Each number is 128 + 32 x the weight over its row's rms, rounded and kept within 0 to 255. Layers, rows and columns count from 0. Numbers have three digits each. The size before them is the row's rms in percent of the matrix's.

# layer 8 attention key, 256x256, rms 0.0756, rows 0-213, columns 64-127
120:118149136147092123122116100091171115068092158109111161118050123106204104155156107129098145101128170124092094060165148110119161136139123167143051067123148056107118105115196150126086143134157110
116:175093143211130106087145119131178194114132147133119077155069163101173096135084072108142173126120155124126119125195063135108125193103111140112123128110139154117095132068125134132135068157112177
112:121145184113121131149136122170149110093138129132109149148127072172126112079078141141149178159177152120152160128083161104119118150153083196177125099149120169129097085142166160099071193178128150
113:148114102189142078098184103114121154184192145148130156113125166152130177125109123191121131085111151150092152130105086139142120128134119103099174141112123149140108062084167076173142114131198109
104:162121138155107108123091047112121067081130158146111136077127108116159078108172126163118094139135166131127141145121202127153132090142171159179085126184107092128153121113122137114108168191137158
110:134168085112194175152162148120163133130109184172136168150129148142057162104119119089177140159108112176102103106163116102182054157162096075061143118099109116106131144124108129129089138046085111
115:155153128137199178150108069123149110158104098106158111147147148124134145163138120089167080099121167161199155149131120095190069135190149109128154105162131094112109176134076169073156163124073119
101:093095142090165128167116144151152190116102112124116161167074126147149163116158122123054115116104113112116092131107184198099162139077121134155111141152130147043110175156124145107177130174150152
116:150100107151112160198136121123124167108076126107103141177124114242196117104114135142125094105101143100099152120085200147159120113071086151133098128150112094143124100143130125159081131103134137
122:111092209067117142138160168126109122120111141127104162151176117125130159086120135211122095140140168134114135119103151188099098095114168153167150101152125137121126102111142062075170151091151137
107:153109122161072136125143093135093128196137099120092193099151115076124087098164097102153133114172121097116138129143071076101125105133103131147109126083164122177135209128111101165082107144124178
109:098104088192113148102160140136120197148099145139085146139114168079118082098145118074153122126129094104145076082138074097186143121137139121161133174172149141127156149111106111162167116143106145
102:131159079138144119154120137114117161124089124190132077125162116100158101182085128142066079045113110133186108097097132124113105062157163117130141211131127074090112083148130125105110084143117067
113:148111123084162227160130161124102164138079094211129112128160098113146106111088138132098150111104110128205114170167107075124162159119170140116140114091148134120184114138171143151135073122140112
120:152134185108031153118105117139081117044136149095106130108187096161115144086107141172179097125125115083173108119112124186080106129137122107156136118181080105173100127099142116127086133099173124
110:161153146077160166145118058102115141123116129105108157142143127134076128122147117029160108122139189134130108132179130095194163154168142114160099143150121111175110166166163120135202136128176178
097:197165133171130127116118202135128073155139097085132118061134067135133081117147112098125147086112094128084125102183132118132148144144092162121132101110140133175149138196135170152169130150123133
113:072159163139114098100125076111153044098106161105133090172141160117140137182132150088113139113113087131089085060122070100164163142117103051067117128133177125143152138142223157200109146150128131
107:173143104116161088096096148146128166139125163183111137128155153083149112161111114178089161172154121102080127106141108130070069126073201129130116154048157146098095119120149143129119093167167092
109:180157106168088133050132163121075127103116117116088131099143142133079114126170115089150094160129162140076112115226093113153103098132102100105151118090152157143138120144099136105218103099139139
115:200089094059109148131136129108143185124177074194106138107086131165093120105163179074121157108135122129141093134125153138120129111195206112108118146097135074131175100122085094098129086159126059
103:120198106154114106145168149130116116116088163097125139126184134159115132148143154104093134118111126103119093116136128144127101160091108150118102123095105113153161190082158137185090137122132135
110:139131052139137163113076112106066140137167143159137117137155214109152139169180112120146167119101133142112134131129108154177124126125131134117120177070128043106123195088126135228092053147105130
105:175098184175150096118135148149152120152112159083149111150089082117108097179139091152162131122148144090063199128136122137090147141103141148148112038077138117164158083135166093074184143105200147
104:124119089143132096089119105083083124113176119098164125115213167131113154177124121143063106096130066182114175079117095126120067064103114102070165174100108129135150114139153145125125168168123133
122:150140103064093118117106133127169159167129048151085208132098155130107105124116141092142100120157102117119131145150092092104164159081122142102131133196142155122142141210094163145181146140150194
108:116141171103141071139152136139121143144103104156145113153136096156106119094167188158189085176154121110152184157115114141147127140143028057105080143148139101155104127158114122116107157104142166
107:153171103104147082161152122094164120168128124081095109105097123151154085116142106133154111157160120092174117143154066109101104135107126170129163168168107164114171145153048172098127101134044159
111:088105122189157067092068138159127155129165164117120133153103143148113126097173104121132085133149096136090125137130069152120144137122159102107128132143147122120138139147139072106132181118167152
103:153113121072159151189119143156105169161189144160104160129120137134079154113082131127141108181114107103051084121132161106102127098131187119154103058067145128138087150153106106108122149106129115
104:175116076086206120144161134165168092201118155213123160111138087101134107156169119144099057111102108141148063115113174164120070132155164094154178137139106123142152141125130093127119137123109094
106:200142142124096157110106107130139126162120119076123118170128120159129151153099135154176127053128093088137189153079130096092095093067120138140148140125123151166087063122135119121154109136161088
092:120149146145125164123131136063106153111067140101126145135127124134078112116152148133141091147138166159107145115121086105138084128132063133123084146155103133148143138084184154169123165182090158
104:099134120095189159158090066156119147157161138149153184208190207107124199192093119105096132081104079119126129091096130140119072112103127102127157147108094121080137157109171110126168149158137136
104:108082130126137036107148092147119120113120134086134124101100107162124130175167124095164097133059135173072195109134160115144092159166128140049117142126132100158120174127158103078178143125112154
116:164103115128142120148175158138141139193061145110136079142104093098176064115129132120183122110110072106147169094140140107162117134096106130085092107092106140147176234133202120194095161171133108
105:161149102135125158089135075113155177096089121133112152141099142164166116130123107103127175174194120082135123100113083112083173119060088112140115166109114153124150139146096141113127181153121122
109:080146084124090143125121205120119108133181157138114169137106149212127065063178183117131114151085173108122117134097154162139086115111038137151118104156136129134163193108093108173103122101160130
111:165152105108197072161125136138138156111159133168154146116167125144081086144148133068062190147125155100107124179129143176111111128156159187116106132095116143081140140161138132078133115147083154
110:124103086125174157103184126061119137168135154162156117156159120110148121193120119133127108128078160159107095125115154130135091130161186110096152135158131112113175175143160166164122145127125122
121:080140135179143088183096125149127146102073128129141152133132137126133167162110116138100067104115154123172151074090137142113096112128147125097063148166100125118083182119134058066139070108136200
118:187127104125136145135107137137116114055105176095200113051071105054152115110194095125164123111126142141150081155098113166083141104154098152123150101128120096160144157099139114114175099131094131
109:070128165161115167113171103140102091148081144126154124149126097133123124134125149148096084144117143148074143021089138092107128111121157174105133148106151104146172077138130144108058125129128146
112:162138144120187092151168137135137091187146168202101181065144122145094090179107119141179102120151143136183185130133094113175087151157142153139102165072138123153093097101165098142103122136137132
114:128172129146081160119113107114146075147083106132111170167144107134169094164189142153034125118141108174214129185160118088140129137072119141105174158171130150085157086112158071148092145151177094
107:094096148149090115106159132114089138150123139128126158137137078144120120136119138135162141132164116156102143105103137138075109135093089101168209128068092115160148192106138094122120117160197128
116:080054122119133159143130083087134195153172076133090165104146117117163113143111095188108091129183117170083128117064106149094085085084165133108172112159147168155201149126121106101158111152144124
113:136123120195096081148128170095116113160149172148147126140129150097115146114064132099115079079117123056123148091120070093110070071092132087110182225095113108132121154085147068085129138123144140
100:078148162138166137103103087117137104170123184177189136177131176164157181111135097117089139136079151220137044039094102149154053115127136035058150151158117142079160170123164142165062136097093113
099:184118120115132105126147094182078074136132091086165093087066142065177123107157117160164117121128069124081113077145131145185156089115207128105126125133155104120158080145112069098138132142092116
098:167155078090158059144154118149167109144124116183181142130168145086117174124087119069108133097096080136151122128100045153068135130135141115064092101126102091136084148159144135170118120115115085
120:143073126097080080133104119172090172102093102091155110166144108156143150126110129220094146097101090111122138134100033157125159129155101047140117147131155159131104082134183120181139168142149108
105:067174189151110102088107084164110083139085114131133145168123115148196118110122119146122140107123138109126111077111082100166106111111096058155138165187141086131124180082120136105065140102135156
110:111162118075137145148126101081159166129097182172110146140118107166125118138131104135116137162159119178144071041152122142181082153142139061177083120207144103136157109095115141198154128057112139
116:118151107139193123110103145123148094096141200103125116122160114152124184177151132161089153135080092167040084047067125173138114141160116091156128211180133137114136115100159128188102132119075155
113:107086135169073108126139128173100089101156106089130054108162088119151120089102136126173139068115154120135185168092145136149183127167184204163110101164122117167102075134151158094114100115160119
109:201140126054174106083131133139156164087086154141091123149142088108135128144117124142133173169118141097091114114160177097134177128138132128193161148057141079127114102134117119070107115130123071
121:157060124088181106136116128158145115114119163160147171161130141145141188131113117123111103113151133109081110184107075174103102114103191190136145152174080103088117121088105096091118144170073092
114:158112122131212102144143101134096082143105125109143156088157096071169162119118107136074116090104145090190076078086165116083129083117146153117127165139122157101142187154155104137093148160071107
108:184103120186101154112160097115132175096128146168154100145124173123125111143137105116114129069128116128164153129102136151155136139129143053208113171122137079168142143072094105128124089103131116
121:201133077129157096086172137122159083191091160132125166097119112132093139141141116095131126149101151117119169083110109117118152113119123152148162136157170103197117213136137081055163151144189105
111:138145204133125106120129141153137065163157134104117141151145043094107124119128119205110121070117049144145146155124220117109149128071153080136197118131118126147137110130173108123123135137199157
112:143141116130126108143114099124155104146196165127121192152134117156092112149130072062130166123135100043091071152131102105118078152100169101169129137170120135115163175152144156135166182185102160
110:050124113156138089104133128087105087150096105151146105132126072082128104136170102131086137128140081170136117153096093104111106182152102084071189159185124164181121140144146206180137142141090160
106:120108132174116156104129103082096158171132058122092095139167147168107107133143105114107126093146145153108169148156127064150145093089115138092110173130126188142104154106097167128234142151184170
100:062086144126084153106061089102117096161087074117063156121090119090170131133161123177128112142147170148118152111111148084120146112145093084103115103110127113111177166117151078150031127119119102
111:185152110125177099122156120128141104096119132145058162125117102146142129151125116131114173148093162107095127116150134083142141169125151157178081117175157143149169116143081141129187171168150137
104:127101117085133149074108164135133190124103098166147134168156130152123126155154187108131126144054150149144089180130143219053162139125091100117116141138130121106090153121098095099171119077114143
105:169170110071172059112097147140140103113169143190133128144143114160090097170137175099149134120173086115093170134154141144090077147188175148189141173170152127149118102189086081098113117153097147
112:138118122158072107144100132149145090137133079134082114093104140110162141141111089171180154102150119185153176138119124104131119199112124134150148099159162122115141076126058108165116155127095122
110:118085164125154121102079131104110151138099139136114141140080100104120127126158118113163128142153118131136047125109129186109130156169143014141181132148121119130125131141122188123152117145068139
114:148133124160121147136128148125098085140097202183178148112176073126129163072174161131069125103110157129150163105090122142104165100119068170095098083131112111132153146124155077163081115126154119
110:188126102121150142140162186130116191157123144136187149113150147151133100120134126099134125155142113147097147088109071149138047114109085124124130168082111124141138180137141115129144128144126116
119:158115124178166153127097144164166156096060153087073154158094152059160098172113122151179146113141094058154182109171099120165127187142148196151100068121113193119119154113123043085148140144177133
104:152127158110135128148127157165110120103127154145170111122138116152159117113109186138088208178136177117118085148108170182121092102168152180111148108113111097086147106129100086099094082146152133
101:198114146144162132093149120077155121157084116122048134123110096105133122127139132131192133124086156111138140134148163056157178145133133110106132099143156142169111133113148129120162166151195110
110:144094174072074145109157182133160131115127061139125192137149143132117123105101136121086124136171116073190090158118087155171126172116133123180090162123144076134111158103143108064144191169188121
108:135123132071172114123174135139171167111095158108154120139091159082125122128099151088135135159154164172154123079156138158154102138094140162086104066097071118129103155153115161096125134123129099
098:139047101160151146118125123150089188106133109061097119105094132139085123146144158131128111120127125114025159166202122101146116146121072111112073107095107173135164158115179120153156129138164103
099:107184104168173102121169184170137076124166116121113128145154173094034107123147164176142117121140151148131131115179115107156181153141130124193133135059134178147189158109165131127070092103142128
107:086093167109047124070141139140150101117130096053148095125144139149173125102101172149156188160197136138128170094064133151156145075091076120163056144129140130179129120137162200162131134155187097
116:141111201129115103148115147147131132072132084066122120127129159097152174149066198130129142101190141130186170090099110124117073156170070090168092150131117107112088132106114109160098074134199192
112:123158143065148167151118150206161073134098108092168054118117066105096090094205116072151108116161114136139120130128151188099199155130143147170104111133098136170103143158112140131126146112136157
112:153138104129094088057110119160144096157120136105137170111150139092161126108095084143130202117156146099146086100134055128102107132124135121123101127139178120142188139091092100105121154159116155
108:130107175134067120117139180106126154079151103066156180104144091121147145050113081114195137139143104116162147157106089149125094157127115069132126151204099112159108153136166199135125194141141118
111:118109129081180089130124179150114134122162085153146079065129104104088148116162119117139134179123170136168105124142104183159103074149128115150086162101139176144138142152101184080157111111080136
111:119134094133120145159096131164115073086202153150108150138111117149101220115116128120151159150172143097102165131155141108145086113147127083172114109054121077088098080129084098107087111103067103
118:112125168141157150137103124092137200205089096119115103130106115127116097143174093061104149118189110129171125096051126129114082120166182131153118162121146151166091083058128153149154175183165142
117:156122150177088179097135140154170146063095138128102153147110128157130158124153158122088125155130122032092145144132179127127164110114104100131143085112068172136146128158102197062207142137139150
115:143089130181168106128126109145138112159122147156128106139086122115131102215125122167095089107136128150145168096097142088150089102146126136123125154130086172144116128127138155148120040136131162
111:153136090133115115132162095079100096099099101171095115100145164080128118131161141138121111110154153135175140183180149106113227132134134157138141153030106146124090146114128089105112101153142133
113:108067127124137113139126164121130213139076043119149104125132160085072152106130100124132135141132134159151073079112114128152120095104165096133065199056102131107166135115159189173105118149127124
104:117110120127064141077166137113141105119159107134112168142134161160092106093094161049164163135099124160098096129125115123130167189116057110113109098153117095155105165111109157183077145070153102
110:169144153127030117088097165107090137017125166084130118125176099130045096123141084072143129152180129127145158183163108139151136086129140169172112127096118119180102096157144176023143114126119106
110:136113147144117099168067097137163087111189159115162148131093180128148134194084102110160124126129109112155149063080127161127097176167206165172141052157136120097149169178103085058108134139142157
101:132152085158139161155092073147124119129115129111069069123154092103130121102163118176095117115143125129135153135111163085131205061132154170133101151117144162108079062107152152097140123166078121
104:118134092117013162110141152125060095120199108128071097124162123123087106126122157070109118153155124110120114150143135157133173136143144103142096154126141094151135156160074115134092111105124137
114:113159118081109106160139179135152105149182147155143147086114105156134093095110078109160106204116206168114061151110144133108076173134105157099087138127114095127118178121080148104103106100062146
106:176119110141142116134181128212120090159151120132103175086164098121127115120101160165104109075099091065066126117140130103172093099113165099145147089117132181092175091171170100053193187162181026
106:176157079193117160125105125127146128114100184162078136146104088106148109133100144194128084082116099133093204045143116116121102167125128094091147149135131112107169105176148072197061073105142153
116:084166152119179124186165168180136126149164126132119176109138085191065141132151095136113075094133078106119125135085102171114067201114093101157172149133103064113191197168114142126108160129076133
105:115146131154089120134127115145137141107113090104105107167109115150137086131167126098147118171093122084121117128115106104181168129094064115124122112116153156146137085112160151176147183151179167
112:126174139119125157138092141079147112118035141157188151099103181110185118158138156086131141126148158133160130106149152059183132146163106188106118081099186084149126129121081143136076116105096096
119:150137075141136158201121140129060114154204148109127070107100109134135143166132065195083130153109075139132109122138138136083107102096150103103169112060110148101122131121128138174127092105052150
091:167203092074180119105192118085133120172145177128122116158123129131081126122145107184076123165115078154101086087096136173144143118122142068082135178135126140115142095140128145086149096122076117
102:098117130136158058113211142144139111181166152165121096139140138136078159179066112118152093099100157126152142115114141103119129163170194190145148100099165124117078103168072168094139128146171109
110:109091150133142140091092137148180140139173097140106142116118121123148093144102050138165144089138137150062088148128114085082114138114058114131123104102146198141133185109159160104169118116123117
117:101122160098146141160152086169093097160166126156132100110165057156120149164116114093090150112113083138136101108090158135098168149197139063111173131095112133195057104117104181151165113168166129
096:167108150099155124146155101134110136122144076121109129126104119171143118147176112118109114127115134134142083114147126159176142131143179138135132190181162089145138106098115120134148146162119135
118:137120157088154125093121123137140086158154111181144118113085150141114122210149138112130148167105189189053109116129128163118123144123126099119114131081195112112066126104123121140165117127115090
109:106149160122158107147191125105068113089088105123075166139143116148119113173144157157099107188109104154124131066142104095168053114142103163077084181153142122152115093079133062141103121038123150
114:088112160181132179122134118168149053126128130124145136113150121108167125086157182136066134107142126102152170174044118153115222181193134177097145103175088151127156078112118129142145115129121109
104:080183085099111092124159151133109109141171116133092131111158142169078132114157155120130126179159125156114141087181078074124110128129096083115132234131160182102153123145102122156137172191144139
114:126112100162173111104120142138136136091149111090159096083141130035124125116166122095173087155111097156153143172174104152115110073153130163112140128160156102139108193130131121123084156105115111
105:056102184178083179093079106130119143127107122097125109137123163135155127190142138134165069140150135085138088096129122135095119140063078116135120091064124117163133130055156142133119184131158108
112:137104080073167134110107136105125191150139164136143132148145116096078118194104088112150175117139111183091059135119140160098067097157160116145151139168106123092139121165149174151149122137079139
105:087141152190118077036145053127162158098129165030192093143148121132096130109156101118158135154196148111127153104130089150058163108132120131155126042090108104186072099150151181134154155128170101
106:111189077137144133151155171105112139127142105145176128119082162075071113131152175110110157146128079122193060168136134148113153114142163099114187111095164146104098070164087089084135130114112097
107:129054133128090114096153137141136081089112101137146151141119124103134141139120154201153111130156146130133085157165159094100150112100152145172144092108066167138143042102158098187079093112173125
110:156171203138173136152111158105128059082117139109116137160155101134163166139090053151124092076114164164110128112116129127143133152135150183105116117181128093103112136105212128157110096096092109
112:140113092134144138106152133141113166170136136095116067106179121106079126120118116174090084155102096187150068121133144120107067093134171068124206145117133150118150113117180168125188187118134056
107:151096087093141083112114139129124140148129116120158163109188093116195129142121107071178130152145183188105111074127105125159114095137108093091098188099077084157158137109095143152148122106093145
105:103083127153182131168124138165128152167071157119150123165139132181192128161156149156049112111073145134062140152104128135151114170107056103114145139192153131112197127130128144167123093117116090
104:094156167107126150181123075119127101144146187149174174153138083121122135105110079125138146123076123121098175107159099115130126181167115191163110114197114111086131173172160120096152124098077195
116:118135108172168118141089062168158166140106190105117158177087144079160107113140053083161121101126105109101120121151114121170136152118088085174143083139091148119106185151164149144101141108096139
108:080168098158149132123164134107114095168154163148158115096141192096102117141169093159106128122097120180197158115122162097152129139179137142153180119072138166122094184145175135131136140137089111
114:123075158120154178095179145151098113144143080105107098121147087107147076138157137126180141133126112118116132209164109097141078062089171127137072138144115199160150178102140170120180150164171135
106:164091120120048131072098139147138072132119108114127169152141111127055174112141160106202077115127139094084182132097150134083145159098082109108123111138097101197130163121163096133080192095143081
079:120135102128179122159085163180103122089133147080175175147131128131145130173149138126091134139143089127143112126129113136111186175174134135140144192152162109122159080068142082141121150142053155
100:171131093167129110086119079068146055206098114112164127098105158097153131130107126105141186123135183172161105104144171090080140133087130136111091124100156041101082159093151100147117155165108119
075:143111137097130197203104064146112132117116087139109158111115116176130123100157137091155095122128181147148153147062178091084111099146146137174131093065085144129176117108119120105078084122150139
082:143178109081154106111163129067193148119133105131119177134133153112142149123121113113097118180157106165117171101116161092108156128103102154096107124138121154118116121154179157127112142123119175
102:107129100146076127104046087110156139161147132153117087107081145097163100154110104125131150115190140103159114128163141092127139130112105099160147129098144066075129117106163092157151184088092113
095:117141142113151152122169137169170080167119109154089155130111156101126106116174102104129123132197199151105075110124094123151151145137099172103119151145102149112149112127085106152102110194120055
081:103161125119114070138145139121153166122109118096196128166113144075132109120130162151124119135151125130154170109153129141086107137148149166121148112109137069127129157129077092069153116106100102
088:103082141086057113093145156170137141175158118146112110188069134154141141135090135127187152123210133147118159164080077168099095099184128125137159147147117164115132163132122117128113130139091142
075:105144102139150159163157113116182140206130112111104103091096093082150101140124104120128129150115122188134151131115145148111129097116120128113113125151083120141129119125150148129082096157125047
087:111153104104165136089133105127152152083132118145136131087105145099225090159144118165096116104112148156171104133140144131089156153112098176083135165189099116127139124126120147136050134134142162
088:151127116107086093119137114172156092116141136127156120096107177098117123141122120119122152137162061051117125083208128163085077149105131121189144166124200106141195101069167115203196131104041126
079:070133081153114148167156110112120115129089105150154127101085133067174090102126165142157152153105134116125132123090199096104127082129113203122129116098074119108140151140118146123082100117112073
099:156132144117124110143168088137090155098112168127102031153161104151125123124111134121136148122124102108059193136080127153184121139138148062179162124112111111127151094117078160124064152102221145
094:171140171100091151108071195067160157145165107090090081149126102135177096151027116140146139105174100145153116120125204131080114095146111096125120147121099104149126161142115072118104150131084126
086:177141123099067138133135105123185104101079087201083151093084177051111087094144103127121077099122172114165123166114115079083137124115131127141134080061109083077137172128102129093135149126124178
075:118109113121130072101128111153133173078159103122191099214131124130160174125129142233130140123172144111073147139158081145181158140171097153186217106145128132114127136135103167092097123118078105
095:120129145101147147076133128079114153147109094156129097167117006134182132144099133189090168147096144096160138149149103142169174130088137106147113132146076165156122092087162156161066195140106139
092:135097137133065140162156107138110126134029152160135127201099116109126170125157128134161150084096184135094127172095111088122137144143130109161155127137159088125128121127157165106058147111175120
087:166186117139131118092138111144148120160134180126136106138102099048137094110091135166072148146132052091106158154161082147163126126079115130124135150149133122104098124168158138123086129150118103
081:148089160180117147175142131144107108115146168096137128086087096178093076075142070149130094120116136167153112176165111145128125188103158139149114083133175113121131121154178154159190136110135088
092:160106149124114165138108162167120186120116125165021126106129153120158115084109164096137126118109153116080138137065133136129123044100147107172081077150117205174155091133103123152157126085124148
086:150145150125164147075168138120125149132149150145135146062104115072148090147138128116128105133097111100207109108121170124120160162086140124099085175119068109155110163086107085183135115131132129
090:152183139111156123089164090096139098128172092161120106125126093131099167155133122091135155168122114130097143142168160157200153157130118157148153170135129126194113114146053125135156121160132100
098:128122151125157140173052096138156176119151162131108111118165164157175105138135083115090114113092118134210113092110150131172113140127133108113170122101066095089128139140082089092099090135173155
069:181137159111153117140132130199085130069157131093159090148169107189119162163111118146090126161181127118093131109153137165166121177112134149121186151143171169151125147085130134211192112111095095
074:136134179150139125111143167129173154081166108142114171119127123133099098091142161144127072121111098131153150148147161128071133101141176147112121087131100142132158133136137141127149093068139098
083:177154125139103134089156127093122103178130125087169173204132125124122137137080138116162171122156144142172131140118154123121109160113083147079165161132111131127097155176145102125147133194073115
088:111177131123158078105149091163119158126175141131176132123127166153075164113109151157160122111186157078082089146113096124085108097068102116165097178145132162052167115150135173151146134160113123
083:169084168097099113135121117139103133156124146109129149081129140119174142111083110135125120111140124157123148067133117166178122145134098177143127180138144160080122128092093157190138125168043089
090:147128151168170119118154133141131157151110162050106086139185082119091112103074100120133154111150072133090170174158125148099122111137096159126146111146147133167101117117153151170034103135125116
082:123113159138112141107037114170105152116123127103158146146144147170179127155091130139123097096154100092129153104146102135134139142137154096158177090129171123120166157116191067172203099074107157
102:107150090148137079110106096097091132162094146051150091119193114156107142077123173081113184158119103145092188132114140130123100112120100164104101097187139151147143110135149135100140126141109098
088:150184129093120114071099077184093112076152177126134109112147135165124135149111128117097160119155114112136109171159055122122125189162131111185142128177200095137127082157130117152135159133109146
082:102123107122101126104171136131044146075091159135174112138123131191060181118114163117115099092126123164116112182103127112140128180181109124074155134103150090084096088117161130092122155101148140
090:144119155102170040032117148153143153112124131095151149118131093162113131087144126144140166113158139108155127129109103164184184161160123115127121114126142082167109142140119097116173125188031132
086:121115135170080122113096185110046137106104201137149096104143101125130095146078136086152144153088105119182086114164152121131129164099096112127140162114169097078082158162094078148201160118125130
081:176156121105167110083147104092155110110146090116097174104120081082105116151161116082118151130110123110133143117103149092100126139101120143096081098140086141132154104085100114108147125133104122
083:143104105000156145107107108090171143134163127144093178120074172088212125095117153129173161098145096150133144134099130127089135153152111123132110125146154129153152117110117110099099142130072148
085:144115073107126113091160152138102083130136180118149168041144116104108140126126169179124146149126140122147049123202120112130150190142135116071129197115170125144099113095155110142151174184101145
092:082072161127112142186151124140081100149065126179141114129123203169057128069161132139145166115124195130126120137079119128117139097120160119172128107072170128045146163156156172141133130125170159
089:124131146072180122120170112141117163052155129170091126162137165107100156123153116130163105170139128077141172059115131118156141184101087144150171136129149149126132078137065144151208095131130156
099:077181114097184116157192109159099136079121151160167147113184139147127184130157164121178114172085050054082131130061125105160191131074133153142175144133089157098121110097144151124162105132125101
091:145096161106064156117105073080188113173065098149069103088098107112125077094130088106134187109100114101140110163112127050107121086061181085186094072092083133093146163134195114099145143124135121
101:118140120129127105163212182139132143119172097136076088067132153120132099141102173095145130159098143117149140073101182152087152104088175109083140153090142121194098081097116117158157076113159136
077:134106170113095096173127116198129169130093130130133135130163157170092070132148158115197067121119182085102127124122089150124138086143148110128185123122120114095134122120117122092113134164143129
080:144179127082185126129153195118123148122151144083119139130123121147166113158084158130141158156138105127159157133105188149090203140116192128088085177135126122192155126142209120179110130134132155
090:090078109116100173197120091113133144106149060129126128130070133137132151072152141149088092098141138138142133115133101145096140090132149097193122091110151172151186070107181149149149153116135085
102:129147137060136088074162140106144167121124088080124204140106167109151129117105155137161109106168140131127175127129163127055142133166132152080097114127130099172110123113134098098130070162114146
103:160089176148156086189131095205131142060146100145154146110155212175149126151192107181114034089142187130123139120107108116108137146121168116097140130129115145112162128104099128161153115127121116
073:085143112123154145136149076152107112124089111100190160133130155134182149158159142156142159137103145099099124100156109148147120129094118140097165170109138122109101146097116149151082160123145170
068:136136120119135114128075126133101124111150187145168097188160170164136127195122118138141102138186174106118099099200081134151116141161123120118139154127145086086098097114161088119141154119142173
070:150176105134161141131111111116171132110152111171144140075112147107133143090127127161101092128122087099132140148127146121125136102103138144171124093124119189116143119141085189125100096103138109
100:160140148082120110092079108129156180133135055141084161085117170138105185105101145142140141134146113144138143115096116150145166147117125124177099121081199131096096142138145111145170141162036103
092:123145061097114101085146138125137091099139171122145139090124123139065192076118131172151127148138139115127112153151104121164107157190128133140139153196125083139133080156159160109131131110167160
089:135122116084152138129160110111136093086148104205129168075072151081115109150152115179131081164098106158151129139108145100144125149107193152137105139086112161094088201081113144147167101083121168
077:151115094093161088146114132139113148089159120090200161186153122143123168125104133211180124132172130170115170135124139126146138107141170128142187153093151159081106124116125120119089165132085155
087:120102141104083071153153128086129131110123104148132163168143139184098128103148129122151102133153123151101155086143129123122149132106174110189108102107170124103124110173141165137133146137126126
108:106145136123119135085100153114137140146135131172122144118080116133205145158113123134135124103169061156127123090178142158161104156138116141118088142150077098117097128112129077179142134151121168
105:139110111159132134096146166124129191096148102086169140127114109134126153092094089210165084132155200122121129097194145111111157120146143161151155134116169130108140122149126151145066162107107118
089:089206111095148171170167163125134097127183154135116109151085159096128145185127147124120179135109137172220156148106124157124149133155123173057138183132097116150103093134094108130061168102110112
106:100103105128126175151100151096092161116127166146145029122160127148151196115045096124128176090144087145111110134131120128159142109183076148117206126122110108111094096212101089099136157140130106
100:090120109139187081146102115151161131174096072186099125105111129061139149062164131166064162139138150121111148130160051124166112121107126137132110125139163144079116124175081136132110155174110084
094:101124132157153152204135124165097134098132141125152151117150142148116109137155120196132106161140246079119061156133088106118142078105131101171147174095104129070174156085102103181116130168128149
099:116158133137125111103146129119158204180166097113076112066090137063199100113106135145122165127141175112151166116104129173098152135087148133119104114103171086198091196108125141173126121101109085
088:133145087170124162180139165122152069188104134143141165125111149088144121187154110149124143146110137130177106144134162106106120077099157138111081172098101119099099169119160168138052103117144135
086:162129155107154095134060111131135169115159094140096156204131156124169115135135121193106112118190185159101129080154076156122141120180131117144114083104175111106132145180116107149111130135120158
097:120113139129125121042122177135073154112118094160161084129146104143087188109058156135156115101089138131069134137151162134152113076115099123088154119144135127086081080148082175118074183145135145
103:101149115135113108133117127102077135130158174111148110097146157133112115132113167128134135169103104118198088099189166106156162157137145114132137120088162059147101116170188054144235138091122151
074:145099093143112135097125140079160080179128112127067149090080104086109172083107106099132143144103086170186152142131197092159114124115113162105132111156099127157108120109152108137138111100074094
101:165107043110111148142101163068084164155125141132149158177103145099147152136132143171102148139136102191194112146196157141096070117145095126075162126082111128118125138126107128071066179103128145
088:121147116081122156114079105162090142119173121150171116121160168110170149138101115138127132113152085058100154091129092168166114138135107152180166086157118146121121126120109133096194100116082149
075:135107066114145121112183116109183141175115092113092097092094138112134140126139101139102135122133175173127116130104145108077146108190101132089136128135174105134102103143125109123029142159132134
091:123178123127110133169094141078187129142158149079123168154142158124153103069158098117092122113105134116187119129149127096137172097120111129110136083087166122152204117150188136109150106036104072
096:131141144146157122071154185128136176065138107110099139142148120130108077134121159133126089182089146109198085136178089119154170106108127163081120115120133148120097119141102106138150147148129135
101:131096178154135175152158105115168082185096124108117097163164127152087135123084140115138183162123160117124107191115116141153170152133132160140130160108177138101121164170144123159068114140078107
096:133148105131084153079155156144140111158112158134174116168119098112145084182134121168180105136122121104130103135130074161112161094100108135148149148107084143088103174091141171085138117144104109
106:092117137127143111149124075122116121155147038145136133129174155170102175118121152153108139123150146133087181146140095117102126051127139159154119084138129193077127121145134197129082136115151143
075:103111104129139167200098121108173119133096088111095166103139130148077142102154079083130137101110167142126169114113154065132120089129155102114167120177140114148151113105157119179091174092175154
085:164159116150151144095122127152135139144180097148097137069091103071114105125114128161117098132115180109175103154173149151142113115114110163082150153134135102170100168134078071119129092104107093
068:181114168061132136110123159153115169091146127111146128179140149143135138147128120095124078091133115105138112085139088132148148177160152123101149154145148155142111126126171128126219135141101108
080:082163129140113111105155077136123163093136092202180169103091130079141127085117150116084116117111121119160104141108137114093186120061174073180090086081076106147182106107123070128138117149136109
087:093094148153130127141195117153108060121120121225109158152075174110078077134129132125136084131060140125166088138073141104103115145151143167079170180127110146114123141108118116116139113074136117
081:131106126142105091124084081175060101137127119101164089182187155161139076134145125139130116076119096083138116121155085111189101160116108121137192151119091122099140147095146094109187101143096119
094:170131167156093134158186141147125125183097141100083146127153133103091099138148132130104082115134153122134134159096133137085128120099094168064106100135066161128127215161204207104111072099183107
080:132118117132104112171097110109105158112110121121221080189162141136209098178079130131094105084179086139142141179135142162159122115138094142132158149134119144110077103100150158111068110139134125
087:152164086110095202130165164122093128112115171157128101088099125070170093139130133132132122140080125126163124135118130122116110117109095161049116173154082120104105139157114164138101158113149117